From a checkpoint of a small transformer trained on Wikipedia: 6.66M parameters.
Each number is 128 + 24 x the weight over its row's rms, rounded and kept within 0 to 255. Layers, rows and columns count from 0. Numbers have three digits each. The size before them is the row's rms in percent of the matrix's.

# layer 8 MLP down (transposed), 768x192, rms 0.171, rows 334-370, columns 0-191
110:110126132120101097099149110143122090082130135113089127118114120146159136119098107110126130161125126145122147177098131121094191155145109095140151146125149098126136168165110097122104140096108103066147161137111130106127144128144184159093158132114163124101120133091135128100147149117122123080124141110088099142101171096109152154166135110108113140107135127095140116166113168108130124141113167135146175101126152148148123099132127097174099104096159104108108125136109184116119120126100103159119142122153137135127111147133106127144122119133084098113098131106181156164137141156130172080
110:153144095111104123102139093157106093126101124141131112160148110163105125092081111118125125094101125156173168081093138125137103156126129163154126130120135128096145125124134154133144086155150198094148095168148113118104131125116147124100143102076106127153115171117122153134125123151156107137112145145169098127090112092134127078159139109128156125144109135126128154163112129133092195137115169091118119161132161154128172123118106097118167118086122127138168083112168137089126145118119130136148149135082106151166162122129104105138129139146137111165126134150141114120134132114153138170
096:128116125129137155142152176096129112117104095149123127126120147105154100138137126120170140089121127083116150144146131144156126159078114166127128089172133159194155150172145151114144117128130166156140117142116116134137102112142141095081108095171102135132117130126090117084114142116074117096114105128109137131098077141133119133153133146119162125147158118150158166141136149128113166115147166146120122128109126095126162126162156125153199086111125126166086097124143115116119127134141134081119134140125083127176149154120093140145122117152139161076157135099135105133146115108094086119
080:125165138172140132133164120107079082127143144075115123121054138102133155123153108142113143087090099135109131139067125108162085040150111109114112076134150117101135101158159135170107124083094158130106132131108125145131109140146134108180126132078138153147122127181128121151089135104151136099152081099109110111104137141130108120110141131100126118126131111108157135135118137102162158103129122111138141131137112126159121089131152110116130141142140137127135086126115130114129076147067132091132136108116143135135133143131125109093101129144147121096142181122156124101121123123138101143
101:140165131128142110126142122160140109173160140120092145107108118198115100113130130126158142163104094145060097103125141152146127165126120091111134152118162140194115148118107145141149121148115133129143136132139135129112164112116133117111103173121153110119086135144161127158096129110163076102124125114106154132068129111115115150159121173113167170156068149143140118103130134142122129141130111158113110130107109128130147158140130130134109128108143123143118158106147118138148128209111162157087125129135109143158131124132129072121090133123155128121090110113138102134138174181142174139
102:106113096151091115124122146122073146175100149129140099132149089141144121154069123122112122164132119117114174169116167098143163132158131173125154107135124131141111099104140115130137167103151121160090132103111146104114175117161145146139124157137128125125173136109119133148149116162108138158172166137136171125077151106152105094136135135119110123111128136087158081138165128133117121102142122085144102170126116110146140123180152132125112158125158115150130105133149151101123142102127135133122076107153144127086145117108133125160071151118172129111119168106098144089149129133087153167
111:081130141114159118127110160106115101112163100136186083156110129119118122123120104105143124151125161157074142123135149133119133114111183131073099173123151122162141152101202129093147134147111087126117134115129152116171125100151129120112165138143127144085138148159121074123178131121094138132109129140150133099089130149108126107112136103116142109121182127167162092124127113071111133112149150153117161130122149133139093132128092137110090082126092130147117136135135149093127112100133156154154150133140097105115144102157082143120092113107139164171117111113127129119145115148136095108
106:085133114197114106081135127114101173136117114102152146124108103156129158123127131123099159116137146140141139071150106100137138153138113179105122111141108137150147149125161118096123102119125124098147138118104118141073127122144099130122153070142085111125194063115154136159097143141155154135151140105134168115082101165106118125143202105144148104120128123127124159111129149107170127116136158164092184142105123112144128101111157122149119133140129135147129103113106128148139082145145123148113151109110131123148116149136099090098165136148135165116123170094095139142133129125113109118
097:150138115132208159097118090173112121147150141128148107162110142129107142128173130144145116133116134123148139186112123095144089099149171120132096137160160120162141093092132088092148085103131135081137137139114105133113057160133134133153141095188132151142125131090112112140110147114137121147117074164161130148127090148085109131105134096161148109121141166143135144120087136139139170158129172133149166118131150122115167136125157115117155146114119110145134144162163154120146112108156121140137140096141162106157088122134154111129130135124129166142143142111090117123121142133139154167
088:135121171084135092109161143111127159110117091155114096124152153145117160113143129158133171119124163101102148117125111110107102111092135106108130077177118145107094135073129111133141119147125164088118092121127137101095074134147124135161120105110120113138143081165137173099139109091131141155127104089110093155129141126122148094132137107108128125120156151156110124119142119113101141095164129120116152073114099114108119092145103109119148154153133141136113066094167108149147168145090157079141132174109129130128158128111137137135136153174082154111138099129113155116135097128098098132
098:143102132139094131089120136095136115099129132127157109084127115084126151127111098127154105090136125162117099147115159133159125084173142097150118114096140146139135127189099143126137120104132117132126121111164107152118142112140181104144123109128133154135141136158136128136138128125166168127111114120129131134155156065150122136129123141185099108106120153162161040149121145177150113112104132108141146117082133151126118125124133132065127129100160129160135161115067120116150167103143129135122102113132167159135171107114158184149135145128122158160132132141149083132092119158110148125
091:092155132167156117050119131120106116128129189103117102101160135108142105113130147123080135128100126133149159168140090087143136103097101123133149134094093187089082087123181127121163140148123119115157131146140125142098128161127129137126077133150134132120145138181109119148117123104082120125148127144135177117133112131113117126136123144127139155120164157100114183131114131159128152128140117114144081148130121091139125141112138140188102099122152137112148136155136150141147136143096088144124102125093188115155115084169112121122125150149146114155075157138141141128131110124103117133
103:117095141139114121161088150130137124138138087147171120144144163104140116079096149110120148170139140164117119110120155133103092089150092135105147114129101153117135119120155144145071102150188125107124135155129148074157122089165100108160090163096177124159087154081157116077133122133151142095151168111170131147137147124146147138137136102098142097157123145137123128143086103104143128080123140105152147135105116124112102129109102136132117089134115134120103164143155087109092098112139132124141138155142072120157129127104145101090142117128095120135126137115119099123112094081141136111
089:142114096124140145121122138132122149120123159128135122130106151150113129132107136126181128123137135141121126107089110094130134150103113106165140182156081193173136124134076104100135109130127160137076160134123161128121135150142115088137120085080143125123085158147160134101127149129111116140094125127090144124156110090101105078108123135120117188077099124117126139064133147080118133126102104174115169122171156107110111124123166137134122158136106120119132161125106131148154126107130133108140105093091097129119117148080127103111182120137163098153147120115128138123135128070116118156
104:151076091126120185164141137121143122156121074116142142091039141121149152110120115129113134048145131157124099114125126160131117103122113143157134175153124123136146107102142107135145148124134140138108128144152110142111087136137133139121138186099184133117175135136117141175143126145130139144100165100087117122130099136131125111118126124113148106082138112153129119155120136089159084082101116122139129124159132059110133144171127134091146150110105161128137130145140143158130115126158125085154135136135129118158140166122165146125082137156114114133131147133099102096115154133107132160
103:145150136167133135144106110137116162137136147136126149130095127142118153158107149081103095126143120157170123132107093123140113134087113143124127096127112159172127094169072129145102151171137164142119150141112124139108159104103127127140060111146161115168117208131163102121079116124107141158123140133106130160087100121095090156119070110166130131133153141121150130115128127104135085098174128147138140137133122120117109183149091132120134106146169086090125125128144128131092132116127134136105166105119141134091106128119101144165118089100124103142124094115096083129114099110120102114
101:062145131128134104105160169135096137115136172164137124150153137105108109096139125138143131160140150086115131118121165145089068104117117130130135137122100108130126132141127158143138107081111145157109142115106132087124113169139163118134137098190101124129125134131143105093105145089151129148111118119087084110096118102154171103103133044139126123144115127157167175125141141145083126105175106091130104127109171141151105139102129119131159151173131118134164151119098121094140160114131112102126132128153144132160151125105138130151136142124151140109148138129109131175186105139145092126
105:189136088136104090117152108126099142122125183116104118128095091099105147157144123131120128122142143137117136183100146158138118130137126160141079072081162125129137092109154118138130141141102124120143145140139163081165149125105127136147132115128112154102139106154139137140129148097109146113093128105101121129097170133141160080161117103151087111119117123135125131175121171127110130137121115153114117086122152134085110092124092157157104109097122128115178136119118158117170093105113143089108123145148167149176135117144091093112128113119105166098122140107135137125106134206139104115
103:110122162104118139156149188158128120128130117134168096150112114102122123139084145136134133105132113131129097147152151106185141084077124128124107125112156148092109130109097106091123133119150086181128086153153169105088144137156106156089114109110166130099157134142111139151123127117126112132129139094126164103158122168167119143130095161138148100119123146142118179128121130120146097078124057092105094149136134117115175130122119144108128134163132133118045111149108130131128130110121110092119155137134087126131134106146128172095131106098127117116109110099148111159137128106160091126
106:139104124133102141169097134132122133110108111122130169141162122101142136132137112102128129199144135170112098117131141123135154091098104149073142158134137133134135157105107126139139109098120158095100147109160138103132096148127145144112101128098156151150155115133175161134154106103138116178109125139120091161056151113122175161121102145093147152112123133124114144123114134126127139116110148154136108131139186158130120132098105170093105134114081098130142153168120118129167153084111153110081139134136120132097118115099132141157074056162159132110135120116145078111146099116116132127
100:116132155159150182105153158129125095085104113155132131130096144148132162128113101141124124075148091119147133105123127103155124063115116121119121122122096120100125104170127132139167126095140124119111158164115129076097130144170163110083110110115116102190131144115137113142133148144098116076104102094160100146167128160132136189065152108134098129115138129140111131168166137150143151136114110122138117135155115112136130142084137144115146176124141112116137144090101157137130098149102163129119161137121121160119172146101118134112099126118124127135138126191098148132143091118175137142
099:115120108150181145157129177153132106115122112180105148116118138109126128113088135121126130119121128095114134119153196181147106120108158132129135129105129118136111134121125129186145128131158147121099137084112073099120152113124145107168101139097131128118146163205128154064196134130168152114140130131136109114158145131145093100139127145141131132127127140147106129155105150137175115148140147144138120144124083130160115162145163131191128135078185101124138132098155166096157120157108141167124125149113107144115170109111141126094139118122114123093160112135122103116139144112127139110
093:135103121097140096121154144145118132137130091124157117103109116140106088151113096099114126118087122118080135087131156160141139106154093103115115150166130170113116142110183146107123122122133113168111060152104142154135126107162160152116134132150085106124146138117130120115116123135094118108129115137183145116117124135124140128131120099129118153114079130126118166151155136109134132117109141079157121114120122128098127081069107124125116074143107101113195071125139126162142155118122125105150109104129149171086125123084111087123121152108149141168098124158100123170170144096144115090
099:078142122088149108140147138124119132158104118096170146104113100139142128149120109121111108052099106210085092141105117119128119131105111111133138115116086117119114134136140148122140153136124115154142121151158103107107097151133127106121155131108125138148125124114127154137192122123076127144119117165175118108138139127135133145158153097179177100148126140104162103089124087129116147119164135112123179132147141142108125136138125129110107124093107145092126139182154127160118082157178104148108099109152120124115168124123134093108130181098148107098108136110152078120120121159150120115
109:131126104167135134120129154127155121139140129117152137119162123134138099118170136093130144101121152132152145144148091134116112170108148160143125159129158126118112156129169161099104096150119147193138117131075138102074088169110098155144113117138114122118103111106150154147114113132131080082144115137157125150085136143118135185146119162108138165140112153117122132100097147139115112124109131113106154136158131123058152142131129112088116139154178128106154126081112108120114100140112172136137131178180181099143088105144140128135126112136090129093138108146126138138097093105110180118
104:148134148138135126123114154170135114148141165158105115156142087114132133120178117121124133142143144108136141127057117129093152146123120118138110122135154083164106163158062136126134121106175152109112055130107108149093102122109137127150094080107092134144141091129127158142093056113121123121153124116125121120142114087131121107176133129110116103129101118105096126152145199101142117092110116147114157122122151088147105115095147154137111138117141093124137150137136148103098132129149150136179107167097115138147077162142151127110128136123162135121127085105125094106138098145110112108
099:144115138164156106118156101150132166112134110116102132160094111103122153116169119196090126077134106121107077082118149203150126134094115125138142141098117080154127164112151114122076128079111165135152145158108181126112155126156125134116132097101099155120138147151105162114121125149113129118107122097135138135141104126141076082117164155107119141145160137089128141116133124140090116130121134125163090151139143125150131149120133146096114140112107142117116088166099109147132093154133152128146124118166124088158126119106091146068169146121100143118095108109127126144144119096122140113
104:129119164116119142122111132060115097105075068126153139137106140093108094127132125124125127104126123087114083129131127110125139109123126153155139129119144119109129084148144124155105082128163102122136138170157135110147103155098113141115120124131119184135103152150166068146139130132114124124135127101118124110086152107126109135113105115114158122146130099084150135146103151084119134129197103106133123130112082074137151197094118148121078126169140123141104135101176142117088154114078136157103138173100101123128157163127126116100113140153120142125125104107130139099141162145108130133
097:129113142130161186104140149140106140113170162110092119125054152124154135105084133078123160144164127127114160136118114147153119117135117114115115120145137120165173147125095121154134099154134112145112106113116144133097128170137114124139143121121138113124117150159151162117122149107107121106127116095126107128102108147152142125121113134168121119089160119139117076098122116129104091120079113144182110094178073131142105182113153125107123141140151107125143151135131169141120115136173134155147147090185134132110149110171132119135150137179164147137164103105140124152129113127052134105
095:115099158119119135140155122151131177133132095093167099114137135140118128086135129144110156180117098119116134129121137166136141118099136109128151063132143128106117144105108161131091121094126122127136103179120125141174121116146162140172131133157119128131095126133129131153126090140082139072171115130139125112138165137138144094157152138116147121154159137106094131171140139130115151083169175107124102176150136184091202111116107096138114116173131122135148112081102107136161125184158152104130111137129101132120144156113136124130151101115128112126148163140129118149141075110126098146
091:121154148140134111120112168109122147157112108090094138127093176125142139145099161142146150123119103135093155148149143080153137188127106110139084114151176106112153117097150169121142137124090153100132117144109110161148133150100103135137105148098117144183125130081129137126097182154115137096133163143118090110119099139114143130122112155121140116121117103146124183092113151117142149093102174117152142111156081148113138150102137136132092127176068139115119144134150117164138100124120146146073137122140104125160159083143139100154125162120120144106130134138101137157184128135103108109
108:130102108124134145112117118130124096153133160121138141102164089191171154085135131161159086130176106167113130136141129136088120148113146147169127115099134127142082150140147115104130139106145154153120148163147068138128090146114140098145155130124135104117119138128117093121091099154097161169093132126108145117136143144108120105129132126126113148138158184184125083150164169146106134128155155056125113099081124111100141117107117109082160132123103122124111116101147146115108073130101129120154126106135133137167118107077131139148097136124143142130088137103119126103104078134145120120
098:153170192128106103131109148067165122144151073112155148152175087113112104139120102157117119138127142126177164110134129113121079141132142137130119109162114134140120134092131141101093142129125098145097139128156132140120130112162126093120195154155099120110152097072135132129140157120131130146122142111117106123124115109126151131165099171119168082122120075166119146145125129071118143160119155169076140123127127128126138125122063105164125133116144136137120134090126146104117166132116126085143118099057133078130146111128131124108138137135123107085105132134129133145135139134119117144
101:117129132100170128128147096127128151150139127131117152176110113120072141122119097126140119162118130128113114110084073112116102151117080117113150104112166102179148102135067129125138119134121154136130150096146170129128118138100135140150136160103114145113105100127128123123119132142146123117135087128132108141078109108128096136077151104118103113113103156153071113103126123145138142114131129134064123143110116079095138102116123154160158117155147083103119118115136154123163110103150136107158091147185091147122129095129114201148086160069142104128145133099105116121122138153145155120
099:161175159103093095140122119098127115098138152140150088139160119131085100115175137107111145129136129124148139172091092123049172119159138130124127127108103143153138136164112130156099144122152171155115151136093132131121112158135134133112124119142134190134130140127140162146152057129148139150170139135102128174121125109125155086134137093140124145145160126077156085128124158118119118114093134135089116176126121093119114129135144086099095135125159145135137099112148126105159124141135147123113087135115105132118132135118174133075134161130111093113098121114105111159135169150122146088
099:113161134092126142196145132165167131145111112168118149125161145124137145146124140173168113168126140139130157126138126132151130123128144160162117110143114134179164134163076085090098141146165120139110079130125174107112108157154096096150153140123124126154148135135091152105124117140121130145135102144105113124097139146141151151179109145158130106142089119126148152070117128131132105162113170150106107146115165129138115164190139106094126156126109152123152116127129134161103094083130118113127085133123142118166119093145110084159115114131102164146082142132141123135119147126171138168
091:132142136128101161111139120111118170105111139116112123068131126132119129108144101101123163102093103106144076161102144056132113130159146132150115158083141105115131150107123119109119140110109146163143156116103148117133133127149135154140163090140135123139125152168111140197151146120068178104125132136110105132110173143137129112139137139163152096097105131141130136101186140114146123091115120114150167119117131090136076132117156132121131124141148113160086130160145119091131108095154102126129131132115131143080165139112110108123117180098130140090175127178117136140089112081103150127
# layer 8 MLP up, 768x192, rms 0.166, rows 335-370, columns 0-191
104:173107113121115150154084105174105090121107168089111146147128159118156139149113121166158099109139110121118115135139146158125205103149107088107102105180121151139175135088103123128102140115102121164153145134120120098124145091164134158114152106186114128119150133137124140128100120133117099148092140114090109133115111123150139189136142111106124113132095115149194095134152137143112112146132089128115107148090131114114124115154102122144119094174134107118145112153107091149116118139133161156113142166183141157159130135116156154128123115131129111115167104142115105157142176102096149130
094:137137113131107115156097139130073164120110178092098127087110169127152170111118116128154124104160132142138136138080106149112155132152178135071124138088116137182112149129107145132115138140139087095134200115142093106112118102146137125144110161157124095139143120126109089124164133096107117109158108116142099130130066103155152154143127114125152108115101130145124124132124091102120100144152120127146171165099097100144106100118135072149150097073104143154126138139090061118158135145125094110163110137131114116137136130133128123082149121115157087121130144110120104122137138128110128140
105:096101107133152143146142169131157168099081162143190121153124076123156162112122126141115130115134134093156115166122144109112151126123206149125070122144127159128129097106118139095149168124107123134159148099160140151133113130092107146085158138148105134131124113115092126128141157134105148128120144124118116117147129140112138176117124169160122094157163119107110104135164144140104166135076156114129117127107166111118176155137128148137156127124094114086123131154136153149100144120170154145124124173129153132178136116134135178098134165144090125139098123089129129168114128126105089136
100:134084147122167146162087075152136083150105120142141110109120067062120126113100136139159150106139149139136126159139112134106105119083120141122130122142138095121167138148171127119153125118186116087144124119127145164163126138111130153121150067118130123143142130109114141145122091105107109135130130128139133192129148110143111141136130110134143106127159085121145135172124130172099126078133128144170136114124143112111145103135086122104135132111112171100077150194153153116142118119141095146160137082112148126144132133136136153146124100151089113150114101154146123127061158102142130152
100:130088074117128141128126075117107098114119154103115065111165145134187136132124088146140089119079131121098121114084116114164115124145132132130124129121107127140117142130118107120121117157113162133135167105173129082142116170122140130145115114148136172143094136096132166160127134142126145166128127122144106120098155126100165099152140123132142134140137129118123094133127159137102127147135198149158126135079143128111127144112126078157156103125174142122102139136083185109139088120151146116127116151105073109088145161124105122076104129151122115156133178093092142085115135128132122124
110:137169119111107094118134105103150087137149124142134107143168133111172181158108153134113162107129107144125108120141121102127125136194101177155109099142130109132155200124128124120128118126098138112126120145183130132126119156119138149122086134126117129107127123131111115140153124112143130134126084185111204168128120088138159138119119140110127128149098133132115151158144099171151155130119096132151162142123131100122146126175143157119130168085120084119126105126140142165131144126137157108155113134141113151155067167103145086181136156129133142129171146144078122148157107156109110130
108:071078128108141164121123138135093091102139081143146156124131165165159078146151154138116131119123108124161127143148119112132147113132140151134107109100181121165151099118132129106085124143149136086113107158111130116104149093149110152124135166122113121112134121161130136119093135102138136103108158125116120135107077150142155169183154179092161129144158099136097119159147132075106168105152133127070146160090163086123151124147150108127109145099114121131097132108124120092125109103143106137107129118121136125170108102105096110132145108101159148157127159125182133139151138147172135112
090:135168167110123123131149167119127126169114140106152108137105161084118102132139127094170162163191128143158153117114131143129131115140136100127135148153153156147135139122134135125106092125116107159120105175124120139118147158091128124074130163062082119154141153151107125163133111144119160131174115106128126100163131168181146128120134136104107166140084108115113153098138093128144120135158098165125127147142163115141114119122110125139142106157141141128140129109105080146114139153126082121107099084151153137092161109123156118115162060129120109115100145111158135163115108164181127134
095:123093109155098156146153116130072100138122154122165170087109150138164138128131134114106111120122158110161128139108142138135186123129123118115135144094138127140115103163142171100116164082141072132180118123148142157133137142101139114109118079163144152110108103103128125133157116126138138130159104135117146116112095136178114126151117157149129096103130109097150131130118140124162172144114150147150114136138086126110198125101136130073148129131097105116112173155132152150122145161198095171112137113121145114136110133136115127134114111086122074144140111136110131133187161165148144144
096:119105124113112166121078123149128141104104108123127076147128114173140105171108117140142145147143115098133143098119118100130171142148129134152078121111099100137089172141139134108101138167159099134122159139158132118128117180128119176154124126141155155110151102121140121165104104099100125073114105115153110141107174128111143117053119143108130122130141155152109119083114151106161130185156151141161156104143155108127158119145138140149137117155129115138142099095094129177153146106140131113162160154129116148120154078096124127117116123127098147110121072130081173116137120103149120106
097:103110165106099096115180111115098141140125131109074153094138141099165098174168153131114155132152138099125139140119092131125129130155097095146096133089161138134129129108158108166122129140115111087135139139129106132139163135118112175149139115137161181144093143160145117152109103071076104096158160124136112191102147125101137116096155109113167126132133146107123116145098097125183114166137134124143143138133137101115146129168107108122101140128118149103143130127130126142187151113104128088099140156132152126099091128157167109133108122157117118133134110113169131131081113156150109088
103:110118098137110144128118130142121120118140139106118152112118131121157087062119140143125125124162109130134147146095134129137144135133082078088133087123134134109093106138147132157100131070116160104148109145074135117133163124155147103157107140135129138088143132114168124142151128153132098130118178117154140175154106132148119079120143123094108114174173109142101122154139142113141077121169107115132159164149125104088150137153159112145148170126106121137100134108159125109175105096111079133142157140107170143113129127095153105111107117147110155146124075090153153097167122170149160122
096:113165158109115172112130097128142126151092101119081128134112108191110113150104138139094134133144083120172112144105150129168099112102157122121137146064172106128107122138141140103151118157170097169176109122115122140134116128154104132155156092122129133125103130122148100145094134129160120121188141164165147137091101125128172105133097159176153102140156128110133128104174128131116128122147141128103100163123142142130139136151144155090149123092093116098142144134119126180162110132109118095120098137147147170131098174125107145122132100128145141118134111145096080145107121143086164107
104:142155151112137121140156139142105126141147132064148106147130127102137115174106118136050131098134133109145130138129124129123084151118099122127153088149179174155142143129124145130145121134091071132114126108092138144119098122089111115129121146133122124137120134122117119128142128122102123134144116109129141130137091129150129140148165135199093147129138129090164139075112125158133103132144165146140102167110138133145142118140123183124155129158149154079148186122139150107119151097121143121117148111092096136134082172133127074181070155102124084180132138114140145124105104152113123154
098:155099106114126131146088110118147135103137164131083125119124135150127186146113143103126143097119083125159151117138093103151156095152149100118104118107141143174126141134136125136112124097108127124133150137135151150132134106074107081149082157112139100073092139147113136156157125140109120102121121126126132159066147141119099152117123107157128134158120121115106105068116163173128169119099119113127123118163128150118154142146138157094156153137092111120122159140196153148078152133125125113126104164154117173121139148149112141148131137138120072127089137191150081150127128093122111137
104:114127137111132164151125136112086150114148098155132120164089167146081115122124150130124139119112107185115119137166097148099141167095147127116112162113078135101079128149138133117076109138144128092131145123161108103137133092127140138119153180089133108133111109130107154080082122133127093097127145148101140109110110133138106151113088122100173131116148073122167104125109129123155111130128126110157098187085145107085092128111078152148151162127123107115074120098122132155191105087133107119134119133151129087115116159148102118152125130114114122151132141137133105098119127119147130154
098:136124156136117176096117129119121076128122123188134075127125138101121119138075152133121121124122170133139119106092079141160133161155119148113103153135124122136133122171128153155136122119140150101119128114205132138206101139083174156123149069119163117104131120097114140099120116121163127140148136139126119123103119141138127146104117195114137122106142117129083134120095109091109109157125116145122093122113110165146145107090094132135110104122051166117130118126122134134156139110141089105158136128088140148102088136125123164132121142154100138158168121120140113104143109141114143145
102:144102142137149125124119115134151121114093147087098175134114142108129125086121119080115087128122140124140114112147151139147168071130113147117135128140119116103126161104102128101156139101139146121161115192087147089101118134034120139082102103124083107120117155115164118169143142167187101144135136163136129172131138095118157144147146131096157104134138134139090142164096153137095143153139116113134113074096098092149120137114129168127115168095132094151107147124135101107123128129141110135120119161120113096115111124102100105165099131145103119114127145122090111127143159160108144138
104:145123174128112103148118166138159116122099147121178153060162091102145078143129115103178086155117189131125161140144191170130100129137131120164121139142121095118137128075168120144170155094177142116138114134113110155135096094167110095136138147106139151130137124101109144116146125153157138098106130138122126128124114118121143138154105115137142144127156138114101132119137132116154156133141092158126152144158135184115193099117098116102112115121120115166132109114128152121138155083114135114137126155118083125141141165119103090101121164137189146148148141125169137142112119137107130128
092:148108146131118104082126131114132135147135084095111086135127165106133150140110154081117137110129154155112136157101073140141125137126122138122132132138133120160109107142102144145097112150116145126109119091134150114131104123075155123144057152130119175128142113168143139110137141059104118136141096155142125130146132145166130131141139140108094081154165079126111175103105137152132141133117125133125178148122146144178128119168150128099136091120106095101094129113135121130149115092169114149158143102100166116114123155126148144133174090135162095159069135125141108077140103112141171105
107:111109149090113153119115112134119101115142166095127132162113090136109134089086054112124096150128062147116137127123135111077118143141113153119136131130152150171139078107169128105130114095140131161161126155118183138109145123081163139138117124160126146133115132086116137150124147118084146085146167149164174094136161128157116154075112089068099131146102096141163124121149105091146149113152135121117117152148169107138135115151110115141102131152111126122134150143103106142114145145136104119107170118161159124116118137108117117147113092157139108144126117124122124127114067151120095133
104:094144112128129134120173172103135162117125134110117142142096096116136139117129145137105100108137096165152130119152159129106147120131205161126140107139163125131132092122139133123147130132143125143135138087127128158107114116071134126180103121116174097099167106108082189163112124127120135119179135140116102124112132112171144106128103130146152137160162134139143113083144143108161130132178162103137147123129128155140105144193132115098161132147112111086147133095103109107116137129116128140099139158137129138128084056128138138152174101119132101109112127145185118096113100092151106113
097:079164128107115168126105135141098095109150111137155126127140121158143125120053113115121163151118138137144155121116097147112059096119122144135144120150140144155167143164127192185127093107082170129096118132144111118149137141095109073109114140095134130123130125123126130099114170124133101124101161144125125127137137140086128121141147131113108186134120150116099170138133175157144132181090123141139123159084115155162088112095170112136110108122141148131101114177125120108138170096123126116130126158106115143118137151092143103133138090139109148133149100121122134120098115083101111109
109:150113136135141143109113074130112148151140100155106120158164165160083133172124165138142104180116145136143137135107115148151125093137165109121101138089135116120168150124117119139103095160091117102111102124127179108096121136099135107141142146123099130091117095093116102100123099126117152144149135139106131112118170131120109161132098144089091107122126178114127117106132070120116100129104097128140123184088155134077097116131136123117122152152119106079116135137103121137187120122153143129122109142161126142115158097071131114084112157101136154114112155116135110157167073140102111144
109:111110131133120127157145141125122094158115158126128110139079081144203126159116126143100145128104128087182139131147128074137141150123100118158137134119130117113170119189120124165090158108128178147083096163123123165103110111128081170179106132091086129081124124104113102114163120147154101163128146131094117137102117103137160124162115139117125112121137122153123137158153145105108166110167099109135158140140149075106093133149135134156117140150121126104136157136137138143152093141102134138130108182135122131123120129098129110132141092158144130158099130118170123145113115143115152079
098:182085145152119125136152123156150129144090129151137117162153128135147142137158109182124161167157147103138137073097104110137124152168158093095127149144088110164147166131128161123124106099131110130155081115117137096114093149158119120107110113131146122099154129155080121103177108141106147135084145121092130120122100137170126141117144123089099151117161124127147106134142151105138104118122142150180148137157078132121100161162085130099091159133110129129145130149115083135115100132138142133155086137110108123167120129151102099114155123152139098165123131125145136192147112115079123138
097:068157166129102135165140122134113136161109087145134141140138165145109130091148132154116150134133117113088121135128120128106152134121124182115164124091162103153169131162083145141102159083135131107108152134116077124139115140145117106112138108129143181139124142131129129141127110143115106142121154128150115191131117134115144172062155136111166118123111129112156118099143135123143163149172159163122099172113136114154103123111159117127096093197147130106094155090156111093116141113112125123124158136125112125152173124180131112100120097139118117148135108100187122102146132161139138093
095:158143119137166104104178130115132131117098108145136125125131138106167067120163133117131144144129142151166122125171164120138115154137171115152126084140134132133138161107146179081134127127118121088109167127146093115153153128126089139152133134108133126178070120109164152129130088127129113156103153119158121147134112191106127093178128115146154158094101177129124122125158120127131146153103143138153093164138128146090126150166083152122121143107138123076119121109088143120157124140100168107143102124137136097166110131157145145128115103161158153128120100146133095177116119144116080115
097:084091132131154148091136145117122209169156107159131140181098105140114138115113119068125145136122143130140146122130127137115129111142145136105110201114153126074160118138149119129138090117133123112136113100106129129120128114074107119099079132133163111122125095143105139169128158129153124113160101093153107135112093144145121120104109157119132152146167131103102141136150126087165126126138121153143138112113132124127122177122122184155118123101114149086106145147117144128146109094086095128140111145143134097120101123091103156179098140107166134132094116114180158106139162122104125083
092:123085121135173116108109123123113108182073139128123123139136080115142140128134139115153149151121151139172140091090126143097119097135114133122121090132125108139093123123173123097087131147142124162101110122140152131156131115156143135129133139124123107066127104123138079161172128136139079080122097131187115142140129087117112156111127139134153101147123153116116096150129125140127152099089134120160143108132140138140135119135087135109129123111142104113172123166104123155169127190156115168168087110157124158103171104143140145104109149113124141146160148095127062132154110153116113180
098:133083113145133147124070125108142129116085139115147174103118143146137134130149119154138182127124100142144127092166138133129172134137107120128092129128135151142090127129126168112127124161148102092127117149088120101144104104112129160149138124090161094134108093120101110122164134159130114129140111124141122146144148197153184136113143125111084153143160152121095172112158140126129128103131155076141117109154118072107149101121088101079137137104074108156094114112129147156159171079128149173162104128147109108145150123139117142121079153137151136129090103116131126139166136108131138143
094:110082130132106138166125138126122107135109129118109164125102113119135108116153117051132121138137160131099110141134080157095140086082106162188161133105090085127187123138125129131144134128137138112121085138068118148132122119187110110153102118112125145078116128106145121135140117115137078120143121081133071162136115088137137141121163148161136109125176124134138123119138105107158114159141108082135116130145151122155131116153137136146170139129140133126149094130145088129112137112128115140085140122135147185145160137113190102134147106120119101171122112149144167117150129093102143133
098:104115157121108144168171157114117156142152148140110134112147147141120123171115126111103133103140111132139137105136143157106164115171110153163137142132144098086153122098122146125142167109155142110135103199163113138155187118141124096104123141088118135118110129134140124161145143118140118132107151142127130146126086089136146127106163132112142084140100075097141170168135086145116107093150109166124161069142153140139114128167163129143143141105190189097144148146117075163115102164156115118134139128105115184137141123117136117138123128132164159145132113118143092148148108110136128114
097:141131163130131131097138123119106144128101118123128145129132146165071114149091109146165138136110117122084167125162163103145108134045103107098133123199151132147081116145149098129142113136143098122147109098128142162139119151127113107107122118151145131132141156163155141103124115160144128131105129143188100138121097118118139129142132126109164172120099100151133113113128107101127146111142187153171115113164110160138153137106124169176164148133101137134150115150099108149119148125119104101128176080124130127145118138139100115126117150117117155107150101156129136150186129207136157134
098:146101156106115167098091098107154131088140136074140072104112127104125125165132128160095112098122093155113128104127134142108152081133135090104148124112132109099148141091156148101133066108099143119132159113159093123094143102130097109127120145107134087168105119143115123188150084104138094131154153134177112184142160117152138132126148107096109115116110145141110125119185140106140121140155122126148162146117155111148113153107120138143177178088159092124132109151153111118118139144125155147113164149106129112129097150109151131130121136116135144173132103116140154142149156095137162096
094:117148127160190119120145123135132130181124127148128109134143134113105138118136099119135117131100105176185123127111089137099106174138096152148107137103079160102147120113138134164125130126170112090158141109158125132132114096088121121120134109144166130114143104119152100126121119106108089102139112087126109112128137160120159115166124087099152145107175160160132136128059132133146073182129122147089120137098152140121122120170108136097120142116096121123092150143128119196137155186177171140135135115147124132142134150143114151150126118158109144157114135124121098149148092091123103143